config.toml
d_model = 160
d_mlp = 512
vocab_size = 4096
positions = "rope"
qk_norm = false
tie_embeddings = false
init = "normal"
init_std_down = 0.0
lr_mult_o = 0.812
lr_mult_up = 1.36
beta2 = 0.95
seq_len = 512
Each number is 128 + 32 x the weight over its row's rms, rounded and kept within 0 to 255. Layers, rows and columns count from 0. The size above them is the row's rms in percent of the matrix's.

# layer 5 MLP down (transposed), 512x160, rms 0.207, rows 122-203, columns 120-159
size [102  98  99  93  94  91 111 101  90  95  89  90 105  88  94  90 100  95  95  97 102  93 100  98 100 102  94  97 106  96 102 103 109 122  90  94  90  94  94 101  90 105 100 106 101 128 107  90  98 109  89  96  93  94  97  97  93  92 111 100 102 110  98  99 102 104 103  91 110  89  96 105 105  91  93  92 112  89  90  87  94  87]
[[123 194 151  69  74 127 141 106 107 125 142 127 158 124 135 143 129 198 104 143  94 128 147 145 155 116 105  93 150 128  83 141 116 119 144 149 145  93 186 166]
 [111 176 135 151 144 108 196 128 157  67 155  93  67 132 162  97  78 181 124  97  85 165 127 115 125 125 140 135 150 103 145 132 124 149 107 121  93 123 134 120]
 [150 166 165 166  96 114 135  99  88  95 158 117  60  96  79  98  72 117 111 148 139 132  72 124 139 109 140 135 163 170 105 165 133 136 105  93 153  62 144 163]
 [ 87 173  72  84  96 124 154 160 180 156 104 142  75 118 128 144  94 129 132 111  89 202 143 110  60  82 124 188 157  56 186 127 138 148 151 149  60 122 138 162]
 [122 107 122 163 124 114 131 106 115 158 112 113 135 112 117  78 117 107 153 138 130 176 216 151 137 139  63 159 112  90 127 154 138 157  84 165  91 141  99 116]
 [145 106 153 120 152 118 178 162  89  92 120 131 116 137  96  66 109 154 177 125 173  96 140  90 103  96 108  92 131 123  78 158 118 135 105 169 148  90 107 101]
 [116 168 110 129 136 109 126 104 145  87 177  88 148  81 112 119 102  97 148 144 139  96 130 144 191  27 109 119 150  92 159 188 119 115 136 192 134 140 210 181]
 [122 141 159 100 137 124 194 112 103 114 124 107 143 181 134 194 105 145 144 168 100 173 128 111  57 130 106 191 160 119  45 162 124 134 113 108 147  83 129 173]
 [141 194 121 142 161 151 119 126 128 178 121 110 133 154 104 140 115 146 115 151 146 159 134  60  89 133 143 169 117 149 125 114 139 158 136 134 113 110 128 146]
 [163 103 120 123 136 124 116  96  82  82  79 136 132 122 116 113 208 171 132 139 197 171 155 170 149 109 168 126 103 150 139 127 172 107 117  58 102 130  95 114]
 [162 183 152 100 157  94 154 117 121 148 114 165 112  75 119 143 113 105 100 129 207  95 169 140  90 158 150 146 117 146 135 159 193  99 100 139 138 131 116 120]
 [ 86 116 148  50 123 176 107 152 180 154 117 120 185 140 192 141 102 137 134 185  95 149 134 145 124 108 123  54 179  67 141  95 113 117 123 129 137 148  95 123]
 [125 137 121  89  88  99 183 106  75  86 134  82 111 110 141 117 137 144 152 153 139 132 153 163 193 135 146  92 166 192  83 157 172 132 114 171 109 153 172 158]
 [164 117 186 181  94  72 114 148 149 151 128  45 115 147 148 145 123 116 136 122 120  87 146 147 169 168  71 107 160 130 157 119 126 129 157 113  72 117 120  84]
 [147 160 130 120 159 133  85 179 149 123  96 177 141 147 193 126 151  71 140 161 149  93 175 158 105  99 160  99 117  89 124 143 115 147 131  96 119 147 139 145]
 [141 106 139 145 150 106 110 187 129 168 146 142 140 202 193 156 110 175 142 124  73 131 122 119  60 109 181 135 117 147 112 114 109 134 126 142 158 171  80 119]
 [172 182 146 156 149 113 115 119  89 104 163  95 133 156  98 125 116 148  80 121 123  80 109 124 156  84 156 120 132 135  87 104 108  94 192  87 150 118 145 156]
 [136 123 145 122 187  97 141 134 153 117 165 131  94 121 147 155  74 103 167 174 126 148 123 109 123 155 112 103  75 160 182  89 156 173 138 159 128 133  70 107]
 [135 120 100 165 118 113 143 103 179 191 124 107 178  97 100 183 148 104 156 167  81  91 122 103 105  87 111  67 153 115 123 180  91  95 127 171 113 117  92 176]
 [ 63 130 152 125 119 109 138 106 137 186  77 137  91 138 162 148  90 177 119 100 126  94 152 138 130 124 168 113 160 177 111 159 198 134 159 152 140 139 158 144]
 [144 167 123 100  77 114 163 113 109  90 166 116 169 139 118 115 166  54 121 120 154  80 145 132 147  99 145  82 151 184  85  72 131  89 193 140 142  70 197  40]
 [123 184 131 136 112 171 157 116 122  80 162 113  87 154 144 159 156  97 103  93 123 104 124  85  97 150 145  55 106 139 153 141 152 117  97 130 105 146 130 173]
 [122 133 126 141  71 123 114 177  92 113  97 134 151 136 127 125 131  82  97  54 160 106 166  89 147 118  98 152 153 152 109 152 149 104 124 131  75 105 101  94]
 [170 170 165 100 107 132 135 127 135 167 138 134 130 173 106 164 120 170 104 185  91 120 108  77  97 107 137 117 148  98 123  73 128 108 106 144 148  90  99 102]
 [164 156 116  54 101 124 117 120  81 120 206 169 126 103 137 116 149  64  87 141 132 135 134  41 159 127  86 172 139 181 123 160 123 165 171 175 150 117 143 113]
 [142 151  79 103  76  89 158  89 113  79 108 213 116 140 120  98 127 141 113 134 121 182  72 198  83 142  99  93 144 151 113 134 179 119 127 146 123  81 150 137]
 [118 141 107  85  79 144 134 116 121 118 137 137 186  60 122 110  69  77 133  93 113 149  63 156 131 165 124 106 154 171 136 109 114 165  70 168 115 148 158 137]
 [110 144 107  71 177 107 113 108  93 174 163 179 108 150 146 139 133  73 120 119 133 129 146 154  86 138  74 112 102 160 126 154 146 127 145 188 113 122 119 115]
 [181 132 144  86  89 181 116 159 139 184 179 164 132  77 121 125  73 135  83  95 154 121 147 165  83 140 186 135 169 133 129 129 129 149  96 139  53  68 111  74]
 [147 164 113  78 204 133 128 128  88 136 117 163 134  98 160 106  97 131  86 114  95  85  86 179 112 118 195 123 128 151 179  86 120 144 103  79  93 171 103 123]
 [140  95 115 193  70  74 157  70 137 121 121 130  86 104 107 158 142 126 124 114 125  97 163 139 130 179  76 142  82 100 121  60 117 110 107 158 119 148 106 106]
 [116 207 127 146 165 121 102  75 129 110 140 145  62 163 133 116 109 106  80 121  89 121  99 170 156 156 187 157 129 151 126 158 163 148  98 129 101  97 137 153]
 [133 133 125 169 162  22 137 145 131  90 109  97 152  83 114 118 115 119 165 166 142 119 131 108  91 137  99 152 108 170  94 183 124 121 113 142 118 146 182 165]
 [ 78 129 154 125  85 129 121 194 159  98 142 138 150 112 136 132 208  76 146 153 104 125 183 130 160  75 121 159 173 136 113 110 108  80 142 169 105 124 123 161]
 [157 169 166 137 140 117 127  95 151 118 115 109 122 138  92  71 105 102 140 113 145  80 134 102 168 116  90 181  72 139 170 122 122 136 183 171 174  79  98 187]
 [127 167  90  95 153 145 106 110 156 133 144 124 139 120  86 162 151 133 103 129 151 158 111 117 127 143 146 110 153 134 144  83  58 134 175 134  90 136 150 160]
 [160 150 155 124  96 130 130  56 107 111 128 109 135 137 111 135 147 163 198  93  87 152 162 155 103  91 180 136 126 138 191 120 150 103 159 135 107 142 118 167]
 [134 133 127 158 184 176 155 164  83 144  97 200 118 136 152 155 109 131 109  47 139 119 126 104 103 122  92 140 114 183 113 107 125 107 149 154 179 166 146  94]
 [124  68 123  75  82 184 151 157 142  65 122 144 205 103 113 127 141  25 111 161 146 123 122 106 171 158  80 131 145 132 106 133 148  90 138 123 138 170 124 155]
 [157  88  92 129  92  56 182 129  65 169 137 174 126 135 165 147 114 168 170 126  84 152  94 106  72 114 160 138 172  78 117 110  73  82 125 110  82  47 112  66]
 [ 94 134  88  72  92 108 185 169 151 161 112  95 136 144 145 124 183 163  95  62 180 101 102 150 186 123 179 139 112 141 142 144 119 131 147  87  95 147 142 121]
 [148 111 168  80 111 136 141 129 115 172 108 150 187 109 123 194 121 101 111 139  93 171 138 110 117 151 136 125 186 115 172 163 103 175 146 142 104 117 168  70]
 [ 88 118 118  94 109 126 105 102 170 106  77 113  74  58 159 170 181  44  83  98 185 115 112 173  94  83 156 138 139 109 136 114 141 165 128 121 110 103 114 117]
 [116 179 112 103 139 133 153  87 130 145 147 134 187 153 121 155 121 167 108 146 100 160  98 163 205 130 125 118 185 109 108 106  86 139 143 119 138 113 167 107]
 [ 55 149  94  97  86 134 142 121 100 117 171 116 119 126 130  87 153 142 133 175 123 178 138 133 133 169 113 103 149 148  99  70 118 171 177  77 116 113 130 146]
 [104 154  92 112 171 133 125 109 149 138 130 108 141  78 162 180  72 113 140 128 100 115 106 134  88  90 182 123 156 141  82 131 177 131 121 113 136 140 140 131]
 [162 145  86 128  55 103 145 140 169 118 101 146 162 158 119 169  46  74 109 106 132 144 127 107 166 204  77 134  56 151  78  99  90 148 121 151  76 166 126 115]
 [156  58 136  93 120 164 114 113 109 135 126 165  76 151 170 176 150 156 110  93 152 125  95 126  38  54 133 113 143 103 142 125 159 120  79 160 154 105 124  97]
 [122 136 132 125  92 132  53 107 155 155 126 131 155 111 186 139 221 119 200 156 168 124  92 139 155  80 127 125 134 184 121 166 119 126 128 125 147 131 111 147]
 [ 62 135 114 144 147 107 103 115 119 117 121  81 145  79 135 113 165  95  86 148 110 104 128 147 146 105 155 141 176 123  35 154 171 142 110 182 151 171 147 134]
 [108 144  92 131 161 115 119 171  54 147 103 114 168 120 103 141 114  91 165  94  94  95 117 162 136 126 123 110 159 130 153 164 170 148 132 172  98 191 210 113]
 [160  32  71 116 149  81 145 127 125 160  98 119 130  93 134 161 128 132 168 100  42 102 148  78 168 113 125 121 154 140  86  91 151 148 157 176 153 139 157 151]
 [ 87  68 193 123 131  91 125 146 106 150  99 167 168 115 118 126 180 155 148 118 140 143  51 147  81 116  99 139 123  99  76 148 184 141 124 185 132 135  82 154]
 [110 123 120 109 170  98  99 139 122 108 126 107  93 146 149 150 145 122 139 108 107  74 163 154  68  83  96 129 156  84 140  88 118 148 147 165 158 117 157 132]
 [123 135 135 142 150 133  89 130 114  99 105 140 126 111  79 125  99 111  54 135 131 116  88 154  92 135 151 143 145  84 109 163 138 158 119  83 148 139 198 129]
 [123 115 133 144 118 125 108 154 130 151 142 172  85 128  69 120 164 176 165 128 144 102 128 101 162  99 118 125 119 133  93 101 114  98 127 152 132 130 108 127]
 [111 109 150  64  87 119 143 169 134 175 127 163 122 158 125  90 117  45 110 105 124 176 148 131 130  30 146  90 146 108 119 138 177 163  88 122  97 170 100  94]
 [140 136 114 121  86 167 118 161 119  64 143 135 135 110 138 144 116 174 172 203 116 108 152 171 192 139 133 115 149 135 170 172  68 141 148 205 140 130 107 199]
 [110 114  76 115  97 138 119 172 129 157 124 143 207 139  94 118 162 128 154 135  98 177 194  71  91 190  85 154 150  81 112 147 111 145  78 140 130  93 142 131]
 [ 94 149 156  97 160  87 133 162 118 153 119 102 171 117 113 102 170 140 204 157 129 146 163 154 126 170 143 128 135  98  68 109  87  91 119 131  94  71 131 101]
 [132 121 178 132 120 108 150 121 139  96 118 120 133  83  93 133 113 143 125  90  95 121 159 113 179 112 148  88 141 210 158 128 173 116  93 158  86  83 126  95]
 [135 103  93  83  99 152 143 131 168 131 128 129 119 169 192 146 120 144  45 110 122 112 155 100 118  82 187 139 122 125 109 101 151 162 117 149  94 126  74 160]
 [170 132  94 136 177  81 121 181 121 129 130 152  93 184 105 137 126 155 116 108 167 118 146  93  82 105  83 123  66 178 116 120 149  82 153 180 156  98 107 174]
 [169 101 104  83 109 119  92 149 174 156 115 157 116 166  79 174 100 116 107  92 130 101 144  76 162 144 144 136 173 134 112  59  53 147 164 170 101 198 120 130]
 [143  83 167 110 148 118 115 145 112 114 156 147  98 173 189  95 148 127  86 109 169 161 114 157 115  79 101 133 150 166 177 152 115 147 123 103 173 191 172 128]
 [104 146 100 111 132 131 112 148 140  69 127  59 142 128 146 201 128 179 150 123 164 137 119 152 183 105 130 174 122  75 129  97 134 106 126 128 160 137 103 117]
 [ 99 102 192 153  97 165 153 105 149 119 128 169 123 102 122  90 116 126 134 124 102 133 151 152 162  96 108  48 140 103 122 131 120 127 159  93 120 138 139 102]
 [116 138 114 159 135 127 113 118 104 155 136  77 115 144 127 144 143 157 104 144  87 175  91  90  91 178  69 139  70 119 140 130  98 114 116 100 117 118 116  95]
 [125 179 108 130 100 172 121 185 121 135 176 140 214 135 169 102 175  70 113 163 142 131 156  61 116  62 116 145 149 106 121 154  82 113 144  92 140  67 193 138]
 [153 123 127  52 142  69 142 135 171 114 122 113 117 160 110  70  94 175 130  71 110 162 210 114  90 143  94 125 140 175 138 187 178 105 117 129 143 143 178 162]
 [108 121  91 114 140 170  98 162 139 153  76 137 176 139 209 161 142 121  98 139 144 140 162  99 145 121 123  94 103  82 165 155 106 158  95 154 132 195  66  93]
 [104 108 127 177 117 161 132  84  99 197 115 117 193 141 137 105 136 145 144 126  86 181 175  95  89 127  99 135 131 103 119 167  59 126 154  98 177 113 200 166]
 [121 124 165 118 145 123 168 129 153 135 147  79 131 123 167 121 132 103 147  46 123 135 135 178 149  96  86 106 100 154 154 123 127 122  68  82 113 177 209 119]
 [119 137 135 119 103 255 129 104 168  88 131 104 107 191 106 147 112 176 143 179 115 155 160  98 111 154 131 200 123 179 135 140 139 112  64 162 152 147 102 157]
 [179 194 167 126 121  98 124 122 108 120 149 125 159 114 118 112 113 136  82 172  87 118  71 108 162 115 115  94 139  95  88 143  78 119  57 156 110  94 145  72]
 [119 159 101  88 161 171 106 181  79 178 108 109 139 133 202 151 145 110 128 140 141 191 144 134 162 120 121 124 187 109  80 136 173 123 152 197 155 148 133 151]
 [143  95 199 111 166 103 170  47 102 127 137 123 159 127 120  79 147 141 135 125 164 157 137 113 188 171 162 172 145 143 103 136 172 160 155  91 164 117 142  83]
 [121 170 166 157 156 121 143 101  92 162 131 140  80  65 112 178 108 127 137 109 150 120  96 129 122 164  66 149 150 119 110 155 139 121 105 174 142  55 160 136]
 [ 86 121  94 190 105 130 148 203 121 110 163 113 137 181  99  85 147 126 140 104 121 134 113 118 137 142  88 124  80  64 101 136 122  88 101 103 157 131 115 143]
 [ 83  69 188 147 175 127 175  95 149 145 116 157 121 139 158  56 186  84 132 181  72 105 111  49 126 131 146  90 109 137 127 150  72  94 138  70 172  87 117 129]
 [144 121 139 106 126 128 116 147 143 149  87 169 160 141 119 161 119  86  81 113 208 185 125  88 168 135 178 111 144  88  94 116 147 133 183  82  63 126 105 141]
 [157 155  84 107  97 116  86 102 123  67 153 143 107 128 166 204 123 146 114 115  93 111 105  76 130  64 133 141 116  99  97 143 159 153  77  91 133  83 164 129]]
# layer 5 MLP up, 512x160, rms 0.264, rows 123-203, columns 120-159
size [102  92  92  95  95 101  99 101  98  98  92 102  96  91  85 104 105  96 100  99  96 101 103 110  98  95 102 105  97  98 101 111 113  95 102  87  88  97  97  97 100  93 102 101 121  97  99  97 100  91 101  97  94  94  96  93  93 105  92 100  98  98 106 102 100 100  96 102  97  96  99 101  98  92  93 110 112  96  95  97  92]
[[ 99 106 130 123 185 113 145 114 142 170 135 175  84  99 137 129 126 174 155  69  92 173 127  63  97 111 164 137 154 145 136 137 180 168 119 104 130  97 156  98]
 [175  95 102 151  96 121  98 123 173 119 128  73 153 170 160 128  47  45 145  68 125 123 145 168  74  98 146  94  97  77 124 156 106  98 120  88 156 113 135 155]
 [135 148 161 144 102 198  70 133  54 124 103 140 123 143 124 132 150  78  97 151 126 162 120 163 168 155 121 155  99 160 124 160  92  98 133 109 175 228 109  89]
 [ 67 130 136 181 112 164 135  94  78 133 184 153 117 113 163 169  42 150 130  83 135 103 136  97 120 157 105 153 169 110 136  99 122 134 123 111 120 189 122 134]
 [180  91 178 182 151 179  99 183 111 100 132 140 150 156 149  82  86 207 115  88  95 144 129 107  83 174  96 123  79 134 171 126 104 161 187 137 140  90 139  87]
 [ 92 125 109 165 158 154 118 100 106 136 137 127 103 147 133 118 142 164 143 147  88 159  74 117 154  91 166 125 158  90 169 149 148 174 210 106 162 151  65  96]
 [ 95 155 179 134 121 119 111 133 117 116  91 154 108 192 123 130 100 164 111 100 128 174 171 144 136  66 137 105 182 160 114  87 107  98 131 107 114  76 129 114]
 [ 52 144  72 137 167 120 125 117  84  81 104 132  74  75 116 139 146 113 151 155 142 146  77 150 149  86  87  59  50  75 116  99  77 150  75  89 102 122 118 155]
 [149 143 123  57  76 100 148 137 162 158 120 135  90 106 141 135 157 135 120 136  98  81 123 133 119 126 131 130  38  94 132 139 105 188 108 118 147 124 152 137]
 [131 167 105 116 142 143  97  94 131 150 128 138 126 109 103  67 102 113 124 125 141 117 106 164 171 127 121 117 116 105 236 136 136 108 157 156 132 181 153 142]
 [100 153 120 131 109 141 107 142 121  74 107  79  47 100 172 179 141 132 116 120 177 146 138  89 126 217 118 158 118  98 132  95 159 114  95 110 160 165 150 130]
 [137 138  83 159 130  63 118 142 170 156  51  73 102 163 162 112 116 106 159 167 109 136  79  78 129 131 138 110 118  53 123 151  77 151 141 104 231 149 162 124]
 [130 147 112 144 171 155 133  88 126 137 122 157 131  83 130 145 140 110 128 137 186  91 103 101  87 122 129  99  63  67 107  96 101 129 137 125 102 155 124 167]
 [135 155  81 150  91 132 167  61 135 132 110 125 121 136 115  81 154 166 154 126  87 132 154 125 133 113 106 156 127 118 188 128 115 164 172 163 144 150 107 107]
 [156 119 152 132 163 169 169  92 136  89 123 118 143  95  99 118 157 142 188 110 166 160 152 229 190 125  65 117 104 159  88 132 128 190 145 169 143 106 156 166]
 [115 152 115 163  92 131 144 127 146 160 109 102 165 125  73 122 132 158 115 133 221 122 189 152 141 133  81 122 156 126 169 122 127 183 143 138 126 111 120 140]
 [121 161 116 109 187 148  77 119 148  91 183 178 140 146 126 127  92 172 166 149 101 180 102 102 102 192 117 114 139 132 190 125 116 121  88 109  93 167 143 150]
 [141  86 180  95 195 137 118  99 222 125 113 155 143  20 106 152 112 194 138 172 160 141 110 110 147 123 129  86 126  81 144  91 123 152 129  84 192 174 151 122]
 [109 115  89 158 175 130 123  52 184 117 109 170 144 139 162 136 150 162  94 120 125 149  78 183 114 125 165 119 146 140 140 130 108 171  94 162 135 112 133 141]
 [158 116 122  83 150 144 128 105  94 171 150  77 112 158 139 130 223 147 110 150 104 134  42  93 119 126 164  88  73 200 187  98 141 150  81 153 152 136 150 124]
 [ 84 134 178  83 117 165  62 125 139  67 154 134 161 167 192  76 126 100 183 105 102 205 157 117  71 115 161 104 129 139 137 121 121 197 136 117 171 130  99 104]
 [121 128 129 159  66 148  87 127  66 148 129 125 115 166  86 110 119 176 155 116 138 134 177  71 137 139  94 118 123 131  98 126 103 112 137 193 112 133  93 119]
 [137 115 127 116 102 206  92 155 158  90 159  64 117 165 134 109 135 112 146 127 106  97  98 167 184 123 189 147 117 110 107 161 106  71 130 146 151 133  96 118]
 [163 124 133 163  90 116  99 135 167 128 158 106 129 162 117 108 136 149 136 156 107  96 169 136  82  82 221 141 131 132 132  97 104 163 136 162 124 143 137 132]
 [111  99 122 159 181 138  87 136 112  91 156 214 169 128 154 126 115  63  85  69  81 103 162 114 145  99  75 150 141 112  76 143 168 149  98 115 122 109 115 193]
 [130 106  94 128 132 111  99  70 107 130 104 116 167 158 160 148 122 105  63 154 101 109 109 200 140 107 113 134 186 145 123 121 133 169 117 121 124 137 164 101]
 [101 107 116 106 155  98  61 155 151  88 164 115  85 135 132 102 140  79 117 136  67 120  82 111 138 175 121 171  81 148 118 128 144 112  92 109  99 131 206 166]
 [107 145 122 187 158 158 126 177 116 141 108  67 125 151 122 156 114 135  99 148 110 128 197 124 119 136  22  93  96 122 119 100  73  83  96 158 135  97 172  92]
 [114 157  94 123 108 159 166  79  72  85 120 111 112  85 193 136  75 129 128 155 114 170 175 176 137 140 107 160 124 125 127 145 142 176 115 125 178 155 168  84]
 [151 139 106 149 115 170  98 115 102 127 124 111 183 130 137 131 142 173 103 178  95  78 164 133 161 122 115  66 146 163  90 122 179 100 107  69 153 119 208 158]
 [ 99 108 127 162 108 150 111  63  90  86 146 153 148 167 147 125 150  59 124 116 135  94  87 123 117 125 139  98 153 116 166 184  88 112 148  98  46 107 117  93]
 [190 154 148 101  98  93 124 128 125 144 147 120 137 165 148 127 113 117 145 171 119 130 136 133 136 137 123 111 135  88  73  96 120 118 191 128  85 106 188 143]
 [119 104  95 139 136 168 129 129 127  95 107  90 147 105 132 104 119 112 185 118 111  98  82 128 167 119 176 111 100  86 157  99 128  70  85 113 148  95 135 127]
 [ 66 144 126 136  92 155 105 118 126 104 161 117 116 175 157 115 143 127 120 132 103 146 112 159 132 121 153 107 144 100 123 149 119 149  79 139 131 137  77 164]
 [124 163  86 134 157 103 122 185 123 116 134  45 103 135  89 133 155 139 139 177 107 166 104 176 100  67 113 126 124  61 151 122 111  99 156 122 121 173 156 145]
 [ 98 192 106  70 149 190 126 107 153 159  39 186 183 144 146 153 112 144 140  79 138 152 182 122 149 128 111  80  98 130 101 115 106 137  92  94 131 176 123 109]
 [125 133 122 143 136 106 123 147  76  69 159 113 128 132 162 151 105 146 158 159 116 122  82 113 123 180  68 135 105  96 126 106 157 124 171  92 170 165 139 100]
 [ 95 134 162 120 123  68  99 118 128 115 176 119  89 132 102 112 121 168 147 132  83  38  87 127  95 174 131 146 106 158 166 129 117 105 154 151 132 128 116 126]
 [129  95 175 138 172 196 127  81 138 122  55 132  75 130 123 120 164  93 159 171 143 104 114 121 127 167 158 144  93 196 152 129 167 154 106 129 136 169  80 143]
 [ 85 172  85  56 122 119 120 153 104 151 106  90 154  75 142 105 128 179 147 146 151 149 142 136 165 104 205 176 107  57 143 152 187 122 149  80 149 112 167  99]
 [135 136  79 116 127 135 101 162 132  89 160 148 171 134 151 116 126 170 124 116 136 134 132 159 125 129 103 114 125 101 108 146  66 154  88 133 123 186 204 185]
 [107 133  94 116  99 183  59  81 151 120 116 144 126  94 159 123 102 172 151  53  96 189 174  99  73 168 163 121 109 127 147 149 101 103 131 108 113 139 180 123]
 [115  98 141 109 151 126  75  96 110 141 115 150 149 127 107  91  90 120 143 141 111  86 172 106 103 114 151 114  44 120 123 121  88 130 130 136 118 160 202 141]
 [ 47 103 148  92 112 142 163 150 128 104 111 190 100 138  99 130 195 145 129 171 103 148 136  66 118 159 135 118 120 147 119 110  95 127 117  36  97 122 190 145]
 [100 134 130 139 115 195 100 174  74  29 128 103 128  75 130 101 116 138 164 100 143 106 107 136  85 115 117 165 147 117  86 147 137 126 125 121 127 109 137 123]
 [199 177  65 128 120 128 143 149 104 128 118 143 153 110 143 161 142 183 143  91 110 101 154 123 106 102 113 129  92  99 141 115 140  99 118 156 156  56 114 146]
 [ 89 174  73  87 173 148  99  81 189 135 158 114 170 153 138 171  78 102 166 109 140 104 107  41 128 179 124  58 112  64 179 147 127 140  88  81 154 152 107 139]
 [127 116 131 129 105 131 123 112 138 137 124 144 116 124 126 118 169 112 113 127 137 136 131 150  70 161  91 147  56 152 169 131 118  60 162 134 183  63 133  90]
 [ 38 124  87 148 168 144  92 150 117 166 149 111 122 137 150 145 104 136  53  87 174 170  91 143  20 107 100 119 130 107 103 114 173  80 111 171 144 155 117 191]
 [127 102 104 105  79 161 122 136 103 164 168 140 100  78 173 164 114 132 159  89 146  77  97 110 134  83  85 120  90 155 119 127 119  79 139  93  99  82 167 129]
 [106 145  95  82 166 171 124 160 115 104 102 165 172 200 118 116 146 182 162 112 131 155 136 149 140 141 158 152 164 161 151 171  99 101 163 143 144 167 203 158]
 [162 129  69 105 124 194 148  91 134 136 180 117 123  83 107 126 146  96  84 125 104 150 149 166 165  92 131 115 143 124 185 141  82 105  82 160 143 143 172 144]
 [127 123 145 166 110 214 170 160  86 131 154 137  97 142 144 147 124 104 138 123  87  55 132 179 210 129 128 142 153 138 105  96  84 174 147  98 140 138 144 176]
 [ 90 117 153 132  89 191 122  79 103 119 174 153 160 173 185 104 185 110 146 151 104 129  98 125  96  79  94 116 192 175 136 117  50 145  98 182 112 132 102 144]
 [112 163 138 129 140  97 105 106 127 157 134 103 158 228 105 112 209 128 138  73 170 117 104 138 138 130 103 191 165  78 123 167  70 109 189 122 100 144 106 157]
 [ 74 115 124 163 192 103 110 136 154 118 126 137 134  84 139 121 154 154 124  70 128 121  34 122  92 108  88 151  61 136 101  81 139 165 147  94 165 117 156 115]
 [192 146 154 130 146 197 108 137 137 124 108 100 100 103 169 153  66 170 165  73 130 141 103 131 146 103 157 117 135 192 138 117  94 140  96 125  86 156  63 181]
 [136 183 135 140 107 131 145 174 130 140 166 107 120 132 131 114 107 129 143  74 121 127 129 136 101 124 111 175 119 117 117  75  79 160 113 109  59  94  96  88]
 [123  83 173 120 151 157 123 104  93  93  47 124 108  72 144 158 120 175 156 102 165 231 148 116 175 148 168 196  94  97  94 112 116 128 145  80 114 150  83 143]
 [151 150 173  61 165 153 146  87 135  95 143  98 146 101 147  98 116 149 181  86  66 156 117 184 110  99 218 105 148 160 156 157 109 155 127 167 129 125 101 137]
 [172 122  91 128 105 183 177 163  86 162 140  90 139 115 147 124 113 180 154 197 114 153 142 133 168 117 170 109  54 176  95 122 141 130  96 158 119 134 167 135]
 [109 106 129 139 104 138  61 164 101 138  98  99 176 107 149 182 118 138 195 161  53 157 103 127 105  96  45 160 179 142 134 139  66 149 112  65  84 141 154 104]
 [ 87 105 108 167 124 181  81 157 138 123 139 111 173 116 153  99 134 103 181  78 166 131 186 169 186 155 111 134  72 107 179 138 139 106 135 118  84 188 113 186]
 [103 123 164 119  97 136 121 153 134 119 140 104 120 116  79 174 127  73 137 147 101 131 135  99 117 139 176 121  52 117 132 124 162  83  90 149  94 109 112 182]
 [119 182 118 159  48 182 152 134 128 104 159 174 131 141 162 136 159 128 180 116  82 159 104 169 151 149 189 134 136  81 125  80 175 128 108  65 165 132 156 117]
 [138 155 133  83 165 142 152  92 136 191 146 172 121 124 142 123 111 194 207 152  79  99 148 114 126 138 191 124 118 168 134  74 118 121 135 164 127 162 106 105]
 [ 78 144 173 152 179 117 136 136 147 132 132  79  87  84 106 109  74 158 115  48 174 149  95 121 123 136  80 142  67 132 140 138 130 134 128  86  94  92 114 208]
 [114 130 110 105 125 178  43 138 120 146 155 175 184 162 159 137 132  80 138  92  96 141 150 149 109 107 132 101 138 167 120 128  77  31  30  97 173 103 133 120]
 [ 87 128 111 123  97 145 101 124 113  93  84 153 100 152 180 135 164 142 109 151 148 147 168 115  89  85 102 130 173 138 119 130 184 126 100 159  67 154 229 127]
 [134  79 144 120 110 138 131 143  24 138  83  77 153 142 137  41 136 143 190 147  34 128 135  75  83 147 105 135 202 132 167 112 122 125  95 113 148 106  97 147]
 [155  87  77 111 213 103 101 136 109 115  77  86 111  66  89 152 110  97 144 150 135  90 132 167 161 136 150  86 151 112 126 152  93 204 116 114 121 177 135 108]
 [167 142  95 172  94 121  85 137 140 112 171 131  63 168 148 154 182 103  80 108 118 179 138 104 108 149 129 136  91 204  73 122 170 203 158 167 199 142  75 164]
 [116 139 152 122  99 226 133 133  81  99  79 143 122 132  87 135 128 196  96  91 129  83 140 145 110  79 121 166 177 142 123  70 137 180 125 152 130  99 131 101]
 [ 86 154 178 175 153 158 115 154 191 149  82 144 136 201 130  87 122 143 198 129 156 133  97  84 111  72 143 109 104 161 101 117 119 107 115  69 106 148 106 127]
 [ 68 141 112 129 176 142 135 218 112 149 106  84 181 161 171 148  95 111 197  51 148 122  87 146 161 143 122 112  85 100 118 141 124 140 121 174 157 168 184 161]
 [ 70 166 161 150 111 125 120 105 102  97 107 119 135 145 141 109 174 150 120 109  73 123 130 146 161  93 142 176 149 162 118 161 111 155  94 213 108 131 114 126]
 [128 132 113  74 103 160 136 114 106 109  83 134 115  81 125 109 127 134 133 175 204  90 101 124  92  78 122 157  98  81 172 120 111 123 113  98 138 168 123 172]
 [159 153 116 134 164 164 140  50 106 127 161 140 125  74 183 178 102 152  89  99 155 164 124 106 123 162 144 138 129  83 136  77  99 113 148 135 151 160 164 109]
 [ 74 119 138 177 117 134 160  72  86 174  78 137 125 133 126 103 134 190  58 110 103 175 151 129 148 105  85 126 116  87 144  65 154  85  80 138  85  86 135 156]
 [117  92 155 178  98 164 109 116 100 133  98 116 145 138 133 177 177 196 183  89 156 146 129 176 166 134 128 108 194 149 140  91 124 146 160  88 101 115 189 104]
 [181  73 120 191 110 143  90  92 121 145 116 179 181 117 160 144 109 148 115 129  59 156  83 167 137 145  39  99 123 156  96 103  92 134 114 157 126 152 135 122]]